Each number is 128 + 32 x the weight over its row's rms, rounded and kept within 0 to 255. Layers, rows and columns count from 0. Numbers have three digits each. The size before them is the row's rms in percent of the matrix's.

# layer 10 MLP up, 128x64, rms 0.106, rows 73-106, columns 0-63
086:099163087119144150123123091179133125089123147144165138138100118107088128086148177115167141110111132131173131078092153179135056183149093180198089107096167166177155142099139158182142136127089096
096:151165162155108147069147123099111132083161176156193075140108117107203097131058126110079158124118211168155150133153138138166164113148159151102157161150104171138124116148114173104096143134120160
102:136107109129128166124160095179138098143142117101150125140068122133142098159085103114097098112157051155179121155099080138106150075185146103135161161103093117138147072152176131099106074151188066
091:075118112145140088091134146106111168105153102084167068156146116129104062128185104115162136124140124123167107166134147120186095108114172084206156202120106141114097103075152172126154092135127101
094:158131095097141107065170136139196165143078108179131117153124144101144078141151118215136184155117161109088173166144124131173160157152108040150094121100154136123082159150153125131130127132131107
109:119172151167123132123124128046134132098154175167202132075165093143095085108110124122127148126131178123130129046105165116131131147083150113098059168140087174141095137139113153116144111091087177
104:125104136151045146104149109137127114076120106091087175093160173191085129157149106173092121140136137086097176147106122125103074118157088139161108085140174128089181094195161100152156121153124135
106:101131065127089123089125079178137140049159148028099137120153164147121083150113113138174142125180144049142134134148136148097116132124130158134153132072105075149118164127139096139180118148138148
101:190084161127111171146085110157157081191101165123146108171133138112127147107126102141085138169114076151097152084161098128152179114105160082120081166156068178136156157079088112080133130133123161
102:112070111090116166165168116097117101127131134111128112097154131136117107142180168027126124134178130146162168137093149120094138080119129189138089134139115120133147151144102090081121090094042188
099:135100165107173132161151118118106135147090111097086170071115086062093114113031159071058085168078087118111155152147144093119122121121132150137134088118143123141072112122139115115170114131166099
102:087141109102087128153088117135147200198161109101116089186120112180147152095124159129171105145081113150157121140148122112138071120160165187219123106084163117095153111110148090102133120160133109
099:138136132096119123093140200140115199125101093103146177119084080146073106135099064105121158163120134073154134130144127150157092123134101097092186173089120134122158099180130141195124069101134099
093:147165138083141119145202087092163137090124144107118162076185128137205157134144149166081141102124175100178150108135068106097112148132151139113109204144111138144118158136140096153147076124097182
093:114081144094076094110128127094081081171129115155161106138181091137109123168164080184154145145185134169150160089159136108112146176092104160143144140151149153114101091187111102174135165084072144
097:178152096149103146105152065106106097091098153096107087163102161112095175142162135127057104126103125105115141160159161131123119154111134172033134156134098105146125086144126168115109092087191184
091:093129118105119118077120192155090044123147088115112171104117154126128118120099087128084138183143142137136133169087071114150144131191117128172142174129110080206179102090126144090118100135166114
101:110175152151134071140188068107122117179191108174107144154132120144198137157118152124110152145134140095167180115141136121100098097138167184120153145070126157089172153180149174142101162133156166
096:110147121136133137156162059137104144124097090149125114125116129175107082101114108164088100100148130142186084142125084140175061120098109125076097143181112077047106158195149150104125159082109110
104:075140084155195151169152080066096139083128168085149135137113139092099122112129122124121058136146130144101152152152069151122090146136172187177087146158131160100118158122126133190190155113148133
104:142111077105166121108143049123070209167107114150076144162194095129127127097082115167151118155138093137145166110085167179113103146135165150131069122152109139101167133161097115158120094165110126
100:161115172130114090155100161105091144166064143120090121168140165119134107112195124115076175184090156160110187153088081136128083069136134151155143112184134113139137104088169145130155162152080140
108:158110134140169126212110138112141157122095111118127126128136076116158115239149168131154180144158086144164182141151120093111148085091120066125184107142118151144093100069155157100136124108134141
098:213094131172134128125161122209140084177121185151140164197133100110136170098135159102118089116114156106138102156139127133127140146110083119116133162138114078130138155098216140133109099095158178
106:077134130122090141120106117155105130214198141165174138139047047177098102112161132122172119153092090136090137154132086128166131077136101125126111154161121119111179120092123144118121172149160124
108:076133104150121180178129104147108177179156131132153138086155101076148085150129115123132144089164096151123135115188126123121142075141066142119112131130145125138045137151144106213175198129120145
103:154130168134123077151188117119098144211204134134072157223141093135141161148131156117136122119123128163146155094118187145138160083108164080138121136121134088098115070144112111142113118135180142
090:061104171130084151173107077135122134119170081120144102177147140164109115172191180113174148115124137114123136120042111135133119098171149232148110155127119140145154149135123172128107144137108098
097:190118100146090123144066176095091170123137173140137133110136104145134166090134156138084130183127150142090157163129131111099119131205146069113187152075127134134103100101172171085074135139158169
106:101129113120174118128113150118131201120179122120132127160138154125141111020164119187085129121140111140135142127204089134081147092181151134076145092085158095092103107118121128068144096086135124
100:147142123069157145142104119085126088094105172118082101104124142175174084109130117108101155070166154126122100134117087099087098169177171136113147181181070118121136108084139182180194135128129149
109:121106124127089104153063143122133092123140123154173175064161066149096174159092136117120155112101095181106116147115093201148123154083109127119116105215169108096128115160116074124173131098135100
103:162046102129141155142138101101129115126138164097096102113169180129132161138130146175158128130113121143151077121069162128102184095129158067161139080166120083118183168133166095109139060173112091
100:172094165110112062167201169127135148189138145139133120123067103116115161141142167091134112108199113117107163178093182079122158118127152068127122138130113107114092103095117149142074073130151154
# layer 10 MLP down (transposed), 128x64, rms 0.0962, rows 73-105, columns 0-63
089:130156137137126105157056106134109133125112152139159116100078097189079145108178126116134107126186132130125158146080166139144080151071113075182052087129112150099148133064146149141128168188143117
092:151113150121142145111081076164130161172135121109083155160144154128153138153134171129154093120245051171119132156102149153193115123108140170144123115092154139169143128067143096164108153162139137
107:190124105126125142162170134096198129100077050122112139098147137088090149146120166116137138106151165155133077133123093160131145169116076140158100084147114150058096161085141181174130134168171115
095:126163155194126104167119105103035125134088107123090121115104073139107021121106135151117114135147144128156099113131161140137177110161136129154099149122118117048165170139138144114056134105129121
090:117098108161112105080156078158124135151150162147122164133159127099154133127105109135177115170144097126114118134173152130100140046169074086157115156056104071157134139092146189094064087147099109
111:161086174074139132123137157137104104128121175109145137161148132123142125105212078161078211100121115110142081126174107125107166087111080127132139111158095176113178082137125124133048093118138115
101:146159113194139112080164162136111081088150135138100143148087121162077146108108161151131106104109166086101141117131087130142156096102118072161119144104183139138074165072110144231095088133116140
101:183105138190153119141109082136146197173105087182124129143095129159155097098088151160099107123101140139101075119110095158100043130150158102121094166099105162112140200095148117160116120132169156
100:192191183182100114145122137099124131110111130111128107105116145122103163156163083139120160111150154123149085074112103216079149106135110137152131108096150187122131137043175133141145088173107150
102:161112124186139141134110134126085146093108184097152068142087162167134199139157126124144109112184185064139089108132131131095093129104114131069165126102162093144179090146103153129121145139208115
097:141151154103097147156143133159135086115115177114161125161120178205128161136190112146110094115206130160117067121161111159169113114126160102111074118179190085119146147147124130164073169090137130
103:193146146176210119128128166142133212119155136128157142107172138091129094118117077174053127153195139127167184164172142122072117122153156152097132120107113159116103123144109169122124149132140115
103:172108114148152151154132163135176101114093134113183145143126197126078091150109125116163084173142193126148107133095084138057110178123117115122080056117129127101136101113175104059167103132101136
097:117116106160131133138133095156068078093144104085136090111092136159130099206119099074118139092165116120138107102128160103073165160074150123186142110125106148200179141204128136162158130137166129
096:133084077093094104113138083083100149177094103130118179156075120144129099130086129067157126113154106137117179162075138149095138126159104192129061094100158126147122131086122167094133134201116092
096:079071149151093128125134117137135188071115147151131112134138124101128130092124151183105190139171100068138177110132127120098139099193099208132119119088117150146180089069088102141099100095153107
094:143203108106131143147126148122127067152141068104094167142142156133110128115140053096137092089186144100142113081129129186119120123136117087182114165148138112188149162044148187123149113114104129
102:076115144066107150125121135151078088149080119129131126071070129155147099080107114149131131141139117192135100112125038099221114140138130096127111126119145165135120153147054101168158137101103138
091:126112101109123186126147170181219127158138142085146137150153084162103122132133084114102192132104133105147190102131142123055132093120147132137082126097136093175166160056130131124141104158107078
108:110145112088113090099159114096179156136117123111092109131155155070127054155115159147093113117132115157117146138197086144115151126140125109128180110155099166077098141212174150148121149168212147
096:140166155241094103134131153140168083130154133143129107114072161102152106110129141187115097088193188112077114170133126141114122107135135085111155161116094085148114119108155151140049145143142132
101:096081143174132116120121114131036105108181116095123138134128109123095163140133134187125093147130089088145100110085081085158158135107124032148119143110095166132132129130123110130140073127220138
106:137109097079093111140156171122176102130090115130114092155094104106165172170158170091098142128092143158190171124162152061119129096089109084134163222081126141145139105165120136109098100139161099
103:140104072088107080169104156099186183116141097113137167111133069114090118138095113114183157143139169096131158140123204109141108119134057113107077115105173147160158115164193121120146129161091119
107:134073163114122172144137161173116147119080134127085141161075150159107075153144136163098075105120144129098204086133090111146095175135087159204158150145110114121153098102116137097054146147108157
104:079138159162113161180101163081134104156117116149158084134135113112093117147181142119170169109104133127130040106123128121118085138042154207118160098161089145158124183112116146144155133112113177
102:159132109110144083125120111153119149131129148121128177130172179151128091080091126126094097168070124122184181136133113076108125123135157102174102130129108176183122132187106123124237086078134132
088:135064083086147166089109159152142111179105120057200126118178102161182166117141121173141087141099192116150142154123104124139124171131088133096130122128135103133098188112121082099143138151151189
098:105119088073081114151176190128167121139111102087164095102126167109109105108145122156113082171085226103083113109130147107105092110116113154163141147092122131121131109207192116123155128097100121
101:189135132096081171098167122097166146106204138163128151142185132135173077097149146189138115120115133171098119107098135192181094097121176209139140112098141152104090112126122095091135121117129128
105:071085145110117119101149109114087195130157099093106178113134116148094071109094115167138177126053127057120160146083117111162163093118100123123064099097146164169097137134128082136122124157089098
109:171112098180115167138100137111053138139178139163138142098137101135164134099111142090181197135139106131111115147114122181088180170150125184112194129169111111145121113109083150111056123078126096
108:123099131093127118102148092132097147144118133117194139170179133183146130121121148094049144134114155095156146158152132085115126088156144152114095220172125204093121141152061165160146144132171132
# layer 10 MLP gate, 128x64, rms 0.117, rows 74-106, columns 0-63
089:128059107087155132131125106150120072108131153130112134169154156134137126147123160156150088118118116108185204050120133107118080123145107093210060094110077124120167147134139122126178077154135154
096:123055081126153113142146137159192133119168127158071160074122142148146143144120119084116162105106165180157083153175105124146145150054086127148094161168161107124127159150119131199126126180138175
088:143174130145133074217189118155086164156142092125151180093102088130086122143147153112083157123143128106120085181174137149140085090070151106171096073108115108140151121163137135146151134177135157
096:139149152146118116174097174185145102069091140083094127121074081128084242137112108127152118084146151136157153083097121072081126152136101140124145169122092104162172110130115121094151104126105118
105:113079136133153116118145123098142079119098120076116110112105091096113156164059114087146099161127102179157096152160164085113149191065174183119152156133147108139168195131172161160129128119076101
100:158142111102126043104211129167080108131113130167108078163106109098130190171105132097154200105141123102178096104120092111140116150084118102093163132096156150124148172125130119131157079125077134
114:141160170134127088126148171131127091140157161083084175141089111110016148198102108118106149114134110127106128180094162135126108161102172083124168167134152147169141154108145129094093129104063136
101:120102109145144088171118205157132151121170073129112182125134152127196149141126148146123101122120092073139056105160112086099154143166102182102112180111085121130158159099101154145106160161068162
106:179132154136094109123123103097174125196192179112156096115103118087164153156120141062136114134120184099142127116113142111144101103127118143094121130037130161135182166083156180127139157061112133
103:139109132114118125115083161226160142080126175137111186114129126111040127189161125138152085120181127136121105154125186145119120168148085070106130141086097131099131127176120087129094109162109111
104:105119184178122102144178132103112125197172126146083124147150090141124143173180100114154172136134113134127048106072149166156081086080111141191175118146157131179146101143160137135138143170105119
106:156144126165173122146131108110187143168069091096152094134141144088144113136161084112090112105108113134181121108153122140078129175141149124148113097112143132207124173075166087137187107161048162
098:192110130138122120149160173184171149143101164186137149109071182134093171091118102102144107100089131139093073095099119111146101171189148142182103154129099160145157127079167155113164116132163088
115:132147138147147141101148137155121107214120125178168109130132080085117112224149123097084167116175161154175129128142166165118121141140169115190118129179172110137094138065159145128071142103129116
111:199103119149180127073135157161139141113113140171128108062136200132126165124175162109168170084194201114131105145168166175092122134124152156125150118111163118162143151095141137165171140154143122
088:161168108193132092199200121127132111128089135148133131155091142172164174130154118157142176130130117142107108135105152120064128139185106111168129160137166024093121143151106144143099160117089150
105:203101129219121113148089131139194113165063130170134139162103128109115167126101044112061131121132145148075090102124143158117132137114112105089160119106162089104093144139142137150099126139096169
109:154133140116138125164078179145175135090053148108103149152175144124099132166109161179162102128134109133084182130109170107110097204130109150184079086125099169140153121124133086138180084101129169
097:116144171195140155216162117126118063153138100159155108114096101080147129126123146074136102111149147145134115145138109063186098154159104167150113105160108168130170178120162137191133098086087127
091:170082105087169181116113173145128088164148112088157122107123084090155157091098104123066136112064159126149150138112080085106139154132076119106081100130129051130123134129191116088145077126142098
104:125147174115112066104120116158100126141158152097131122123035194146074182122171103141126092078184127078150119110122118135142119104128132084209116129167157125154113066136183135140133118132119090
092:167129114151084080162124117186173112156151190128111106078093156129137119132171162073168106151161158151142138119165106133184141095126069130177119140082129061159127118078132150082100141097179139
099:117073079162072089163141154134155138121137098137114139108125084121088120151126079132136180172138107100157198141081174073123097129150086110175102114086148159156160115125106161138077143212120116
116:134126178135118126098131163134166104131168158092176061085126117109092110129123128108162166089125174112185127110078088026130143074121145151140085183113120136135123083074173152109111114143096132
102:112118069178172119128095162133112136119071161141129152147156153134145121160140099104199178199135082175150174154085187112140144143151107163108134146093074094185117117168171130103173117130136134
105:171177119174124097187120138139098088143081140174159148122168091109121133118109094118133201105179158135112123205096129109103147176141114106098087080062098155157099113097125136152070112144143100
086:144123164153130161120088124169089103099111144119140190105202196105192126124171135079155136142179061093111116163132146094125096157140095074160097152094140158144139174092099128091112113130106166
093:110140158168116152163180099162160137149147075167129091063081165156093148125192135134187131143125107125149127176120129082119166123111134101172120110199154108202125138106107151100093116120086180
102:112094107132103059114124155199143119118148133130108164125071102095124174100177070145143148134176105114150134126150098084117130120178131126121139099080175070171136155079120154137108052069127164
120:064076105121080130150145174127117156128119113095117144091174068091071141123070091173169187138120080143179163139107129162144154115142072139146094083104111146187149108136135118159135121152125073
101:129170124143143083142149134143192122178204126100142102100138089127127142125060123106147152215130136128201099142175095111142159119111125091170076082110140164144126179088127161150075123119112129
101:203104098145070159110164132095116092128177121084142130123128130134117128108169138112097128103147055066152088113155141137116097139114068162127120172137172057163158154087152086107134117089138187
094:162120069173131104114140154168194074095087095137122149155144128114126137132160071146181133169093158127195119111157061082132117129108075150126095132149131105166174176140194142164130134146097125